config.toml
n_layer = 9
d_model = 192
n_head = 6
n_kv_head = 6
head_dim = 32
d_mlp = 768
vocab_size = 8192
activation = "tanh_gelu"
norm = "layernorm"
norm_place = "pre"
norm_eps = 1e-05
positions = "learned"
qk_norm = false
attn_scale = 0.177
bias = "all"
tie_embeddings = true
parallel_block = false
init = "normal"
init_std_qkv = 0.0361
init_std_o = 0.00853
init_std_up = 0.0361
init_std_down = 0.00853
optimizer = "adamw"
lr = 0.00164
beta1 = 0.9
beta2 = 0.95
weight_decay = 0.12
lr_head = 0.00576
grad_clip = 1.0
warmup_steps = 217
schedule = "wsd"
decay_fraction = 1.0
decay_shape = "linear"
final_lr_fraction = 0.05
batch_tokens = 32768
seq_len = 1024
doc_mask = false
z_loss = 1e-05
train_tokens = 318200000
steps = 9711
dataset = "wikipedia_en"
Each number is 128 + 32 x the weight over its row's rms, rounded and kept within 0 to 255. Layers, rows and columns count from 0. Numbers have three digits each. The size before them is the row's rms in percent of the matrix's.

# layer 4 attention value, 192x192, rms 0.08, rows 0-144, columns 0-95
108:156133108075091203108177122159130113144138123152112156122167182127125135109085094148176141098137109140135166130132108112141151102153105097158087112133161131067126055060164116167105140048054127099129155184163092123153177128056160165152102104127139169096062131133138124092127112099051195085
103:139134146120124113181146099207121149138095125143138116153149169214130134153107113102124133113133102148145198163154101091120148095126107096083087151118096116085148152169094094084117097158096113109142101139108117136136166107097161098102108122117126119149147178198121160104082125087150171120
094:118131127146162104114151096175123086077127156176160123103147195084082135098141149095134127137152076106118124096107175178118136128136050192142109151119115166182147076114181125076124138082074166136181180116138140176096158152091133105113112141128130126101103063141153109110141118120172132156
093:164130127095135098182138096165136193183070122135131100126151148147178144143111068159142104144143106076170181129078122026140061125158142104100033136114117084123109165112105122147135135139105149156095101174200128157152138111097137129084151135103140102209135116162103134193188127127109172117
105:162128139147100106124084145135146206173122122173153110098123178110138122114158129110146102177127135121159139138123167163114066190160142110196176160084104157149143099081166096096129186148104107110122133152128149108154045115091139113078120070117075120121135149196085123124192122153141081144
104:140125099152102144129137134117136145091106114137138129134130137111172137134161081112159135103144152143186143103147078150109076160140204084095066152096079103087119097186098119199122074153176085151106096128139169173052056101100121158152127162121128141107167167115125134103164139128127152160
111:145124124147089136110080170173184127227155137108039148115109151133092127129127185120086144111133105161143144101146151046111147086157162114150131146132132131101131112155124129040137130189207169135095129138103151133139131132135116139187110151139179066175145134103196164132167116118132092102
093:096133112121147143150128117152166146096117116114183110121107136116148145140130138138142086160130150097161143151108199152122172198129167152165140168070146093110108100100153089124125173135099121124113102186157148154148068085081136002099097129105150071097128070163108092147171146142134076175
096:111128124130118119145096124123103088141108148128118098152157137121113121123142155110118135138122112121113100147099107069141145165108147097155101166125200151097133116157094112165129132107139081115107138106082108164163126158163147061142138121154113150215206046088154097126157135112129148120
103:156124120137122114119145172140129159191116111096129150118097111123117134168088144114115152149158142113127148146146105132143124143196162085109178123173125115132137066067133104034133131135132089104107091142164115055156099103135134145034117125120108142043125133149107133124060136140122122106
102:080133146143132124104143093137091062130122166131192142094143213054089129163150195122117129086126154128154129157161130166140143109078077123169176153107164172142130124174139093090095084134108106033093153106089103111098153119103141099160097085145077064106124125109152124134121125152144170132
108:101126093155131178089204112144114137038116078145139147107131172024147131141130079134166136119104134129164160114127142117158135093134091113159156129072194139103135166106171125107145098104158127107124159096143096157063124154068154120213052112125117131087073143076148107106165117115167115125
093:181132148165135089167149098146116121157141115164148120128140183077165140132182181120124141099124123132189091109138140176139175143111070142073124179101098142110127147196142099053120105133167182120149138148111159106110118107095160138118104090118107136161077097110134143105176149133176090158
093:146130098069132120130148135180137120176078190109152122126127070128158116137200099154124109153142107139108162127076083151113165175127102132132131116121146157088120052059133138119165129120077090163131091143184120114187142128174163097144068095114153125120145057089118092055131107163085088128
099:174134143165113173150131111112122083140164157125119123161118183094134118129139169125091141090112149165185100095176150131162063080142184112082149139120123193094141180180108118133092076132235186101127154159017154169121166124060141202091137150122127123163130124084179174085099112135125159142
090:164126131090083072166107097122117121148088145115137110163138114159156120174108141140153126166134092118074122084092145035102102109178086101157099129152112172188131139112118145110115119151108137102142109138114095204119241107146126154120134095122129110125179138130118125152163113131150165123
097:152117154078154092155128094124164090176160118149156131138083128071162135113100108119130118091174057097126140120173080148110078164143105134096170129162147095186130201145139157107147146101147061081079141086148132116160130127147113108182143111113085132109135112196122115101129116197148105162
099:176127090110113116141113137171141127204093134145204144147102083093176155137164014142115136119159122124163154096156137102096128184141114075076147125134159115125105087119105148108130093132184086153172130125130147178160158095104092143121085167113115195120126102117147117125106145159078131135
095:102128159147142106105101141137092121138079141125088143109108135194099118139123150133137105153143145099106146110089193144148104159115125132167185151120085120148123113149178164046123158181176085129151129115092093094111118135140127134114113096118173198098147184136088147140102147101151138114
093:125125143093122134060100193125122161166142103141137142114106123096109134109148136103063120121134096109129104134166102119174074195163164101063147124178172156164120042150156154070138111154149118048121108102136102139168125122090120133175217125150128100102095093130160132098124123138097126122
100:090123125107147112095145121106128123118118135081161165145124131134140127139176124172142154140168187134121149147140088142147109131106144103080100098136098096100138050114089162164138121154130173160127133090187131125093093171167148160156069161121158063128066099096162138141106120136057118134
101:138131124085101110172088116202134188156092120111138152140169097241107112126100163137144167196133191152033118110106153126106156118141094119190123128143142098102136181090120103164150130086126167158118125195088089132147113132125112087063102170144134049155143122151105103101113143120119136089
095:073130075191098129136154124127126148117148161095139148144145072140163128138160132145128187095144163164096069153132153116162167133120151138150132106125148136034118111172063156159127074114169109146121156107087089113113133146130121118064152215136126151077130134121108122177173136141117119094
103:123123117079138090119181093141149103175150108112103138134147121116154125082118113151104150099111075106119126073151115078124101074169115132091155144153128097154136182168153099123150150097160064131136175089196144066110129137144097111130158118121165132156130119068170134152135122138064128126
090:169124136138145143197161110109134140106132027218116126110128111097141133080145118107102164153114124119146084098107124104081136123157193120063088130110103136117121190180118119151159095105182144148157154125218187149131081130096107141127156108118183122130131099136128098126102126109144099119
090:138126145088121086194123113106124191203087157142129134139136119195134117127144169128116164130172141102055118116100154121145124148144125171084118103140115167109133079105070133118145164107049101117129150134162132121210158127128142110132112107098137117156159113122054063156129126157070129073
097:143126099110107174080103139168158173089147115144073115124120079123127136122095112119120076195115115154136122096132157083112113129132104107160145157163135137194116133133173107109126090152182098115115088155106146182131118087097134033129125132109132108148147145134193167130224112167193119159
101:112126120130172171133129084087153086061159095167083132115089055147135139100056128115130092118121106157153114128169110251147174103082173158130152124155128098193126174124152127154141149110207102175160193069057125097152098181134130128138174117111117166143147099132136101126176131110133102168
098:140126146054151146120135086118124131082128083087127124113141184112125138146090102129156113136133127111159107102129154120102194089201177165100153129089114126132148174165137110114143193128117093112129120114155184127118199086142123120137140088122154042084160158131161113084059130100128145172
098:095134083153127160104089131102142135120150140140164115151134048146153138119157002175100078146096085099190186148116125093144121120160101149090052121152133174155116072146137119098136140133074074133156119142107108175168148083155162080079128132132126135103088151143118136140124115110143105153
101:133122111154123078207144156107091068097132142072170161135112118148121134154104113134105155104127139111170106137102084111123064162119152144128146116150105137137113154123088109085143116132173148050131114131088105113178109164139150167078028128117107094135126128099109171114031131108121137092
099:163129151134127160129121159132133105081142128148149134120117062054178152084114072100082088152102088138178118104124191140129104164144114164088157159129140123164125149161129177112132087132197157146140130124109205195098082144142085130155158138135085129188083158147162204149134144171164135134
086:164128111186133141149124143135123161124129145104147130139110124069108121162057187150148184118130090151131134143166074148143164080097122090125161101108184198149129154098130096092134167138178158079121177142171100109139124138118130154213142135139134098066065087142123114105094148110134074143
085:161134063072166098091154163131145200126167101105127130184158060084145116155104144140151131132114116134156130151077159110121054164144102106122142096125119160123141154070110146085142133094120176172128089129115107113129100146120119127110108171150136120139089102026088107096117113135178118103
084:163137099073110163091128118140082091076148114171132124118131153173144121165180117143153087103130140133166151117116169119159126135134150108253108149104080108155120084184178154075157125174083192126175124050119181122162127122101150135103092109162118079107103176128155155127188137112166165090
088:187136129141122107195137131159104059107106143141082108162122125187126119158145159152123119108148069145120121121112121180117164140187040165079114113162124097148129065210139133146076110103185130104189182207180097160140140126167158179086164055123128121052172113133096150168089101108121132146
084:151124115112123125098140138091100138108159160153137134126099143121122115111143067174083130142134168113121171099099080153133103117102102143232134092108145144097138032051139112144179119109086084198145150055077137100151109175123149128155088127119102141090139133106162128067140141111125124120
086:132128088133126115100149119117128099195070151070157143100114189142139115092150099133128137136129084145077211136061108130100101094113120117164124118140096167116143179099119105112131156071070100114052152085197136153101116132095148127103074177131173112137140137107135137127130109107188149090
083:148133110129128138172127143177123100148151118147164145141125139140127142103087091113113143134109085103153112154155134112146113048137131100047149151094138123104130151086076116113156100103133120156121192165121125157119129131143073171158159166140109070120144170135175110154073158165099138182
090:114129119157128141129140127140116162170127107124129143131152119141158128104116087111110136125089148104114141126151059118176122120169186158159127099168126200068114103111185126037141140144040164136050132121033182138128134157113125106156125123128144126083119175135156063104087110099114096162
084:135125193108151128079111106097120150057163127145153111122125112086129140078148144081118113114126073104139114104149170119103163174114058130193094147105140095143097143124183148145134125100066147126191123101070164123099100107157129115113107047124119154096106134166084130096178136121169138158
081:182126150062131123057113144126113129065094124134164104151117145125144119112143135141146142167120085127183083112107114112177104168213114146112077135121101089138132126141183131066136122108198182186146103185168131159109132141168188156114123127098146079130075095115175165115189128122194138140
086:143122116173120119117104125144127129202131155137081133170108147162161120150167142115129173125096071115146088112168098138101172214130095104184108096169120128133120100132149170117091074103186130110157090132168148127116121155194155162039173125130177178126106081137123200081193107104127148182
077:117126087147151102071122112111121140088093137091130132137095188045142130185175138138157126129125170138127200144114128168100103185142127128135113159111083149175124091186103126170096127199122063181095104110153138089099069117186147139084152118139152097140104100129123151121210148142141171146
080:131123125111104160106076140151137108074115100134094158165086149136126125145160140139141154168150114118101131117138126102097151155144076092127115091142110153130098123077128143161165179143126062132172103109181127121177153141167107113080131172140130168094192124157136158126179133123118131129
079:150137129192158177229193072096116113128102153117102137133110119153102146111120097181126103082153133132169149155157095177155074128068095147099160104118119113113098146122109123111142127136144147109061137120099122092122194145138135157113156112135116090164132177171113124097131135135067130137
084:116130156101113147135176104176091078049130129142140103132135137166116145176128124137108071094148103141167081107166177064125078146134108151166117193106148057142116110147156115065098110109080153132191106051107106137121174114126153157160098065120105105128159046106087117144113125102109148074
090:183127118111088149113136165151150128133170161156099114112128181055108129134100116145150054126103080136116106147110149040152119089125141107066162116117106126175126194090089127048122148127117143134094139125170113141135197121189094161139151170144144061124123158091149089172129125121117091071
083:144131119077125097152146137139113105188144071132067125160127066149141115175226144129102191157150126115088114107110173078110070161184164104170135115141153146085124145175167116115139135171140127170137126113121102110188090146127106145159115056146145128150133136031080166126153142135144095124
086:163137072142068148142077154153075087075148112150140123100118157131149127196110165137192140087140166152164129161122105178117175172153090123148098181157117118149145139182166143190104150138117101152147096136089129151145133124132137110080139123136128120149104169164131188168193130081115179165
084:170125143120094152118120165091119058125144092130151124132143139106128133138172221081188124102153171134126081139107098183109106117167177146143079128153124132186135069122168109165077154185139151105186123160079115146133133151168169122063141108105139103169121107108119145125154145060151171153
085:141122152135094152168061102126098131123108104158112126147144159197128100164073132121121183139131131112139113071171147120086135164135033108109130092160139107149150102090128140166121101143125106152124100180223122118166155140174148123050087176111130179141118116194132180104136132115134165127
075:137141108170091167123108115134144134135169116128115105136129136088120135172160169147180130124125111158063175137168100219134199162128195120168119137162089111157125121159139110207126148149137180159097113113109154125123089068191149166091126141113150110134109141164082187086165142127093157119
083:138135140121157159126153171138127157090131099141152149147116100112151128109058127114120085127088071139099093157088145104149110072143145144053142110081140137158119130054156106102143151102113131145204201138155102133114128103135135124159169110146130128088153128136132078127107166138134121155
087:138127125101101064143053115138112176094117147155172121118127162143108112187105116054123141131113077128131134135104132188119119102128079117109147123071130145098127124075140137219147158127092131174154117073137120129113103168147115113154100123132126100158107129107120101138078119170096102131
084:108129169111074117098122163161139159081086126134128122133121175099133136194157166110146130134140102140126087120105152136141065195147127135149144147124132138106125162135114102078107112101091060083120101157130126114080084122111131147060064160134160194126130163122114161174183108143126142121
078:145133193036124104173125143100123138143177187147166112101120143086131127119127106125113111136125107106160141095136186117140089136183159139107129118120188077180113174091199124125178103155169150121163224069168115064077130130108128116102137118121105157140128138154181124115088158149109101142
086:117134128098145071110158118085140155116099144139109151130115039142114130153162107116127071097101121124173123088068149153141155176120111184168115133107123122117086101084173137091175108146140176173110094083068172115153094143140154095120111039130147155057135105133116085034143138142160104128
078:126122124122113147107107131130130126104167170121075114107115170133137108163189132164120169125126157145146149106140157135096214158121131140202111119168118127150122096118167129181128175123124123107095068117125146101175125113117148138077105084108181136077127112149138219115188153106150135123
081:135125114197082125132128110129148174160159154095054113088111147122131122190120150136088208099147098101153159103188120151080175194063155116153143155138141099120127109100116113120134128162151130170142112116178106109140140049163133178148103132114150177106042153133132189070118118141140147105
088:183124215107125155101124125112092056096145084086160125099127158056139128076146150114114136116155172110101144127130132144117110068141103121109112135104135128110142083175169136103097119188114139131225163090103153125141121168141084111157170035127111147139184139065178124117081130094144148123
085:133132100180153113187092141095161140192072154096115104159114101123144116131177137148103210138146142132052161110126094160129146127099082132207128146135153066111128131126128122146117150148092152113089119115147127109142183119162119142095097141114164086142142070222072097111128148141139157118
083:128128108090122088134101142134158152198093141120171133141134151178137134174143118124130166168122106101058141122099110091138084149151050113074127110074170161105120118050077118072131146128102117130123106189177106135189142129139124050109108169123146156119160151191126017088115142122128093135
087:114127150160096143169062119137134181115117147106110120110135110096115121142153190109135157082170120114199114128118123208175081134060162117201119158129112059050152184163117090061123115112086135138106138125082122114123153108154131144117106130126110078135143157136067159126108147095112153132
109:163127112139126154149167128162124166065080122140117142151080135176123130103188150132058149099170145148080186131125136063141086102155197149087143131150120124111124104122128147177135114086143045130142163139101144142115099162159111160062153113142154121095135137113142167105151155107112144082
110:130133146069185130105097116116124095084167145118092127189125090091107110182149187130115148133119093115108091173121137114151066220086094104137156104129097166125118079130096129096108112111103149098138114149178136125085041138157110123102163126121144118136141172105139083067146135114125160110
103:090131113168161158105098135216156118153169136157131134147141090136148123145098118164145128147085155116102092137134136152155102175092117048148148126101164143185136071105118094190119110086097044180133140133102119106085127095167136140179143163138118110100128093120146092131126123147096152107
105:137124109141187099074122124150153142183146106134110138138137129161118130174154113110132096147096100113073071217156099125098081168118050137102144064138138093106136156102156159137135163057129109124073095074128140151147109152176101133124137155147129076101119117147174102096158126137084112085
085:142151134178102112141154111163098140147193093125156142121143184088080141043138107124155094114109171145120188167105127145082190073203173209168126135113185102171140152116153148179089122085096138158124107117093115134081114151068101072148110115128122112152124131135114139185133128171083127166
105:184131119059158178148136115092136133142154113164057122084151122065100121071108155090163120102110153102094184136135109116119137122159119157140153138053118174116134111055161144137137141132092122128083122097173145124149124117141115104196182146140134168145188139182102079144099137149099121151
112:133129104161129186109135160131124110110131074137142133096187121113093141085189117113101133114136186151151114154176067180139131092098081122149132148127117146173142145122159118148134133111131133125063178162092126068159175092136131117133142153115101167166079193157142126114155157102066155156
115:130122130110172096151142188131136168099095106100114120103140167161123129174073200159139129138091154113159121172122054100155174049214122150112127136169139137114141108162118092135146067148183143115148118142116102127161095130114141125125151123122105096095102101117137055129172143109126104149
118:205128143079166211131119214128155141134129131153083124105112116098151120121144070133120143139054164129094113091135090104140119128124162136074120152099155186121134148106106145103140110170164156189167134193214135118137103139151147181163092083137090136127137135156062094184069120120217056158
109:161130101123143096127139086085141135157098148103161144172135121178150143132177080139190114143148083119131143096162122107093101121125140123111124160118108140157126141118101152106157133149128135133168146102116153105234145141162146083096103097134131122223179082142127100140135128099136117144
106:068130077141119137124123139096126133139043087114108120117194094134130137150142105135144068136131106108145080199123115113070075156073112092130126127106080155172134058185121135145102140178128118082095142135028103150089172104117129113214218119126173182135152135126119120119114119131111110189
114:158127089159166100122172159126148090121195126160133129160068115121115124132132093110120101152082165098105106124144150096080044150187127092158144138151100115190121191160096160192136154163155119188177129093098129148046112114109074131145139118147078101116074095115173139124147123110140140140
109:133130107155108070100175096128104143173073135162138141103118100068156125105073087133159100127134104117113138122096140110106104183141205124122115156116137137164115103058134183078160125085094175105106125104160127160167117092074120123169124194142154119117151161144088101113083105169184129128
104:129133182095156114145065123091140113085183098110099126181129059150132130196119143122145120127140159085218218130134137114137103142083085108158136119132075105114124186129089109145131113135118110181083104127125104109078097146163150193092087109114148154119138121093136135147131156120158132165
110:175119135144125114134110122103142132091144130080088118131094146073125125140080146128168070128141141073128099118183102158124117121091127100108122137119166095161137139132128150183113148145147075127205162132121129131113113087093151160111155112106078099120037155124161085155169129151092134118
104:205131193094116181143181111048118178159085153123119125162156104123103142092084147098185129178126138108174142110150056137129115105150124159092159119152092122081125174119132095131158182144177103165100088165096104117113142097094150156162135113119077218152072099139125145141096139110095117162
108:088126113186067123126144086115098126175104054126160118118136149149130137112156149076125193128124101143149103153129126171095114146063128132198109161123065121155122146183124130215113137130164104107172144150105116120059132127129122111175117070129134186129098197108034178118087109064184129118
114:104125159066159067178137104108131110144141100133145125147097128197119128136063084126081156173123160114094106075160156059106111192076175091083129125156104128167128128068123139219159089149188148058098159188162052156185140093166144153151082115126146134147178083193193061140123114117192140128
108:106119169160131136166140166155113189123134118124153128083186107090145135099108110125129152135139142099128093112127118094181164098099109140052155141045152104133136073097165113081113117080063131102183115102114174089137094168175137115177099145142102143122115158077152122127112094164150112163
101:157132087138120154096164205136098153136147131196088143057118136100059126067136132108139144164093129131097173092089118119146162131104109101115166143128143136051113092080122178137127126161119050124112101130069181175071082120174135092112066136134159155118158126157155173122146085159145096161
104:183132216128119101130131125177118160142171114126157133119187188199170121158111086181163141124118138087171112096082144163142124178136098192050109117099123153096146154130154148140118088133095122093080142172120133114173172139175150174105129116116112061117148136134126131131110107122077168114
113:129137090096126097139122106171123034159118095141099109108168085142115120146157145144111121188088131144185127144125088197071121168141149019169117167123084151169127194123144085172127128165193140123139193096176095077148100096131133118184114080134173094122156094084128104108142132109144119091
099:150136081191141192101085131083160177126099173131122120106155123171112131165139107150049144063113147099085069121163153133163131114079071081108142108172165127081140105163124117090116147057170140166154118099157133154086134147157103154124141119134092172092055131118160132084068178169139126108
111:151129126118108141142115119196152094101174095176116113131079151052146124035086151107166091111122147130172155086147129084133196162174154155172113148113139134168133194170091153138122098104144137206219102117138157153127130128094121123138136129122103118141142143130147110142139116112115141109
099:135124122142111211170094140135164100106146121135191116124154106147165131071103122124119150111159071120086127049121110121067159081198120099150099174147147157210129150180143070109135133078108152183171170169109107118144212122120092133125112095118095078130074119083108110164113184116119090086
112:133131132174122133132142091153142079156185191133083145151112075069120115105129138139133097146069173148100079143091114222115159159134147117193132126127115149134120248113114178134114098068186160096115123068140142145122074131118114157095138178127098118137113135086080107105109117163181148064
113:119125095154149078089149084091158158145138124117143133145129108129139131103085099111130112137097110105131111147101115176137144147162180124107126154140110079108119119121088132116142131085131100158160114116080162105106149140123097127143135229138105061081133164179176111075093172121194116184
115:160129089120098116171184110135110118121255199124091132171159153141092126067100153139138110095158185128136108099130133071054102071107181122106127128087135138184111116059129120132116123115150088151149151095072093090113107109122128129049108170111159153134151084096153126149131116143143156078
112:153121060153138073080103140075110170141107139086138148141129162172139130191165082152146081156193125098117087118135125159073100154087154145087104138106141200147120043107099111121110129185095054173107157126120128164118121099112163094090159143126128143115080143172078098149169102136114098115
113:115126152111104129053081143095159175139125166103156123169146155087123128157140105122106095195136117133115157125135105108078114079147154128157136112170141154101147140099122073094135113174070138179162114118170084119092071110137126118096133141139093196161093071211138107156129137143127132172
118:100129080073160116139115134128137158054147157117110123210128114090140139146187063080079123114159184173152130199116118110183141106095089129175130135190096148124118155087151157109129095103160150104098125105175105170199109095127157112055138115135189154107090139148112066124124162139147156149
109:119128140181083099156157078120140210104050136106145118152101116076146128067110183099191112126126131126153124132188113121156208106139115105101122111122146124187121171141072108119097159111083155144122156122093139144095138147068142116150184135143119066185090161133166103137126098114062073105
104:061115168120126084106088127120138207145108141115095114069135126119131130147120106115085109160106134104102107032170119163109132102075105133102112125151164123142132112120119119147086120145160167089149157158167116165155100136136155148164105150105160140157127200141147151198120128091159118167
101:136121132143132123163130167111123090057143075083118125128123192173108136136173168150139153076161085169181055135135101099087161153102077108115112164101126138156110082170070082058108060110185128075120155132065136156095099186149138139122151064100120148123138100127153149157167129080124144170
100:175131085117103045020115126159137127134144148129118157124128108132121130139160111068095145144116161140136147112091120245122122118150159138187099122177170106147136158139179146171105119151120124127098106123140104097146139123113155184125149148141146134136138149160125098125122135122096143128
105:119124205138138156163093104156167071001136117083126126153127105139117139110045132166143132123170157160083155157184144174092129086159165078151124105178142075212124108185157146123090114136156132158062143173144098103109106137116118140064122113098108097133082115114145152146167147164039143155
096:163133123164126127091146139110105093107183109148132150116126170138096138114131055114116158137115141123104107124128185114110073152206121132125109117177123103154130138129179130159146142149084155170110161158178130095142183094095089147058091092140123129138169169138148161161145126168111128089
097:145130121140116142180130163107132126088103188126143135119131097173139131131189154130153155082185139133067098163101081110145109126121152115076131170119143141151120130114129081138118133098101096120129148167113122148145106123110120098096142113125099175053095153094138121076151170146134134111
086:120121162123144111117133113118142146057183143122082103201094095139145133174149156117116057167119124091088102115163179107149118136148112123092149144114154152101114052115090101159124095232113095116147108119161113131123132143189130122164132114105131166069131182097163081130139099140150112163
100:183124145152084130143140152144128153053176167138121127133170117149106126185141130153134135099118109142114051134107116155160078128110065154101154118131129073073127110128103152140135085172137208136079091115166142188144122188182080120107118166134145126135122128101148114144121089127107143151
096:134127093112114112106132187097152079131055068075108134110146151102132144150131105133145093152085081150120093098130078163046104131132119141174110123105141151108129162098111126100138128140174188105125198116130136132115147145137140139134144127147164167184140191132104169175146134087167101153
103:092134108108149091177113095130140155183085091123137125109154161106115129152035157141168109130106111160166087156170137180120101155070130144123136116106130126164127154127071124119136128125163154120110128087131141126105132134117157150103098114134168092197127139131066198141127113136158134134
106:114133102089153097073161126152136146167116142107134124164113164131123133170178108174138078173159094148082179121125088164126069193097125173147107168099120100077114176098114137147148108067111162096107099095091125092138119104145149119130135178126109153163142076171086113137160132122086148049
086:150126158151177094091189130148127085164117133077150111159113079149149155131201129143141133152074165123060166102094139071127170114134163114074148147117176133088117118122149084099157098142104133159117186138070135119080109189140132106198109158135125136132188181126136153142121129105182112096
088:116150154184163115182123138128160178194073169104111109161143026108160135118166180120122076138085118092135106112124109143121190161091160117087106135143138146104112177126114091096110123079147130127133117117078099123100133150157163167165136109115112105112111128112142123127139177138144098088
089:067132078085102117172128161135129135074149163105090129108091132166065121148101160119131152095126138196074131100141171061110136093105122121108173167111153119116117073143139161079109097157158135094152118099079140124138103085105112102067080127111198209179143112063090134131144098129142167137
081:105025053153136132107097080157092122140106185156140188110137130096082139156148156154155145132136101222187173131079167151094122129103120116108117107183067177125112125149097136115130129057094140135117136120117148108173077077109097111062145117164142155173113094125083153079130109108120149089
092:116126082081152105136155139135141144104099070133126109099109115076116141047074179088111080134164141114153159134207179137109151066151139122152123129148097167212142081166163118143137109178144092144184164155110141093123154122088165164077124075114129110122116103150139115092153137141144115144
080:152119140116122158155188153118125115171126067095148092134167138095138164171143081152115178148109145128158085143177109164132121104185176117133111131102153114110153144167115070108153175146147169126090090176159065131135160177172101135145114129131108166138084184128194141106155185113127092128
084:081117145137146081122154105136130107181060081127092111116133136145097120114152133190140119109150171036164105129172183154134063100123178076168124122133058130171150083159162142108166112139167182145137181070096113127138150170098121143139121119109082075132118111047194200104133144119140088170
095:160136126124113157166129158082125154180133134173106134109196118140107138093146075068125123089144101123176124114162149119147103121155146155115123157157135152132120126112109119096141157059111193131094129106126131147186129089142116079103134127152118150141107131136169192156143162189126083168
089:107131196116122151169141079138135142131157110109147130156098160116146141079152128131160096112180125101076110181142142121175126196105138191091144201072090077147129126082109162195138137129110101133053136141130107125106181125097144111238131139129108126063190125145081118112124122138104175127
093:190119212175176126170103144136125144151157188121131119153079059156183124082113163099086117148101127071092091156115187072148132099150125103068171072079219116107132140161112125077115101149158120145142165138112118125119148218134115121108129115141115101173151121101137144174099098117157105081
105:150125153140068105114055133132088167174116169125103111126115132155157107157128137084098166126075107132131112174118077121141131195129120093103136058173155112080141166153168159127108099122201100058195095137176113211126115144111123176105183154139137184150114129146171061104121093100148128106
088:189142093089133071166121097117151107051137205141117133186103107105129125120133157111151140170113119186130090087104192110170201112137073117119136152093135165118094121156083151099105089121135076155145135163103162144119134121125167111103136087109147156137143172078125138122119097111136133113
083:196129042092114163102146170170132104191062116116149155066161147136146121081060131142163108130148134116114141151083041110064089143161097112161101083163161092142137116111106164120127164080136134163125108100111094119077190111111102147072132173144140084161112112166135130132153155167092127112
086:104126160144166137127106105115110196110147063144161121169088064129140121186127127105102112134102141116151135213192161131146118131126105157097133084147142112131134092139132119119140107160193148173143059156155102161154155135161110176171094107136104129123072177138192090104140129147185101114
099:125131119088087181128139170111090181152096163185126117080142197119124130100179101085113147090173084126116119100096116102122178108106106150115153174097144186108102074102125131090122147096067129088145142147093163170228145074085115095106134095128162158122185116162109143179123112112112113141
095:126127117149121123150154145157131128172111055131138139138143091152102130112151090122128176141119140129120113126152131134160135135236205129138164139150152165093140126087174166102187170143097113093105138172083141112174143117142111046155119102155150133139180177129134157125124133168092091171
093:154128203160119106130065067156091181106120160144100137116123113106147110207086164098109105173111156118124174128129114205128127113135198082183125095155091157108131144158083122147068112156153149168175105171179104127150112150104126190066131136121111196110102065114123099156143130124149125131
098:156128141057123153143140137137116129142144190157118125090121162130158134094121106142127172125110109119086133075122160066159139124072163123148162131089138100056124060116126114078157112146140149113165133128083133165122139136203151209130117116128095126165121159150110194133116110097126145100
099:084126094118147188093131187127139203165162141210107151080124150092130119141073089092125187111130123118120113041137185030117121119130123148150117158191136135137113179106183114110139176056111138143146108074136131107163123099153100135116087117139127138164127052157147102116139145128148092087
092:171130095212117083117166091144085209131155123158153145102130130065087136077130135151121134096129125158165151142116148103152154140182147173095129095146129060151147183146148156113141129079078125097125124092089139132146123131094096137171127142153129078148135134134161095085112134139120128061
097:099120112077133100098144104143151146130094052102178132105133156092170139117057118182145104137140144114176132171211077174103182145153067148139114133113101084130099165141097136161135112138172099121103086141178098109141124087114175124167140149114115077104124150109127129093121123108117086155
093:143128133165100070165112103145097109125094169084149110146117070205173123094127124145097168134133099119135139187101142114136167120134104160136113105119121098155130168220118122166156170131070074145126089158132097055169084105118147167170128088120111114169131097139118143145157131160107123139
089:065132133098154183104101155125112106145113144101103133112122112136235120103107073112152132175093130117095152171106145080103093179111075093151088126142067151152139095140102103117117120143128178145145085143143144098124151103158164193151118129127129137112142052085125126171115115120122129156
084:130124120093062136100139061167132108111143103131148111103145175141144149133207118078161139067111128143062138106127131140116161150124207121175089157124151120142091171157122123101118145101131079234109074105152172112102195103145131088133119136126139136098133139140137158162116150129045138148
088:144124067156080150085134068087137112127136126164138124140113094122144120095113064122118135087115161115195075119129151117090141123067174111147143102120145147137137150094103124137146145062140109118094187078130138155102060129104113072140126100114144172203166188140089156116129122121143116164
099:158142089081142073107167108136121124117090155190166183134145125141118132094149146128090140116128163156092205135053156120165094174190241138132126097168106122115103179087136146144116111095151173183051144110135147113177165182122089121141127155139171120142201124100081127131099131132149168073
096:111088114158151104124134119107110113118143082095149141133127096115119126092101129147161135153074177118165102136109161120107168112101152096148068097194080189146127176167134127168093125055132114057109189164085167129079113103085143086106157125143134152147107148074102105102112120124195162151
086:111111142139111162134137117115084162168107157170083135129105200131100129130095112163165132152198080137122159105132145118091115081171124188090159118138125154112131016124139140097117143185088121079179161171142170163139106121102183138128125090103136146172139159189064129151126057115112053160
101:111126070079135078117131177104129108082114103114132163148138118095106123153172148168075135161124214130063122171072122173132163126124129115137097138147119135152118108037104141163124115102130102212050120128113155154146135129138105077136139170130171147128115136120144101146175111136106127110
084:111127133166131126156151157137119185148208185144101153121129094139106119135139144142091117133110158062108111118116186141110102202151121176113169149110140074106125086072131171202110123115158070202141143153117130131116093123182058134088105168137100194067122163103140147141106133127135146106
091:130129110060108114097127170127170081119159044098135128132127135097119131137094167141152130108098145127132135162186082134149104087159114104069131142101139125131152175106128129063138152127131100085057120125128076144084118091146135121154180148139077062121137144137138098039123130120093127133
092:180124185172146081103154149110122147152092137129190138085134112160114119154166122095118171134085094136171099159115093119146148146162155103091104142187101149112135098197137182109082130117196106126042100157174121109095137150081122091144162160115096137116081126118117113142123114139123070088
088:165134160072089086121137065155134124089100180144154140141139148177163113143074136109108134071153104166079178106115175175199147104147199144157134094120138070151116093127166113129097113126129116112151168160230118162219176143089096125149076159136177169100151140170155133171113144152112169123
093:135140120116119190088164146098122152147142119152104128100107125140079129111104072130169132132082123142133148088136182158164132129177106108162129122130111149133120126149174155121135142122152091093184176158146118129127138107118134075151111121131111158080147205142113197106125144127176101118
082:091157050125180130126085172094097119115131145093086121119135084117121120135082088190122123157077162084156073162138110124073104138058098119126112078129083177144154178125165144188145140101137170077093112118119073166082110134092124152097155071102105148154120135083166106083151126138202134181
098:052128109144157116128134185111133188137116142145130134122119163105091134173137118146037102112126156102153127157144113111146150108098132178063172125132161127079106152073145143116144155161144090095124160098141113145094158140148139090122067108116072203055124176197117147146134128141130093141
091:064131105136144137116124137131120145149133055125080122121111187124192129115084102106184125151112119124062140128106103207146165149143213133150108135125108141118119100087131139134144097134146110164112125163177092143091164101125092115082145093142103145126111165174117171184142119159181099168
088:070130126124123137149092107146116139131026138113096136151159148108118109133067182142118117160149158153097100162098090137093163100093097158101109096141172160112127075128096109108110123179069133031169154117152084100145135084103155137174102157124159108073125111122078085109144107139186131152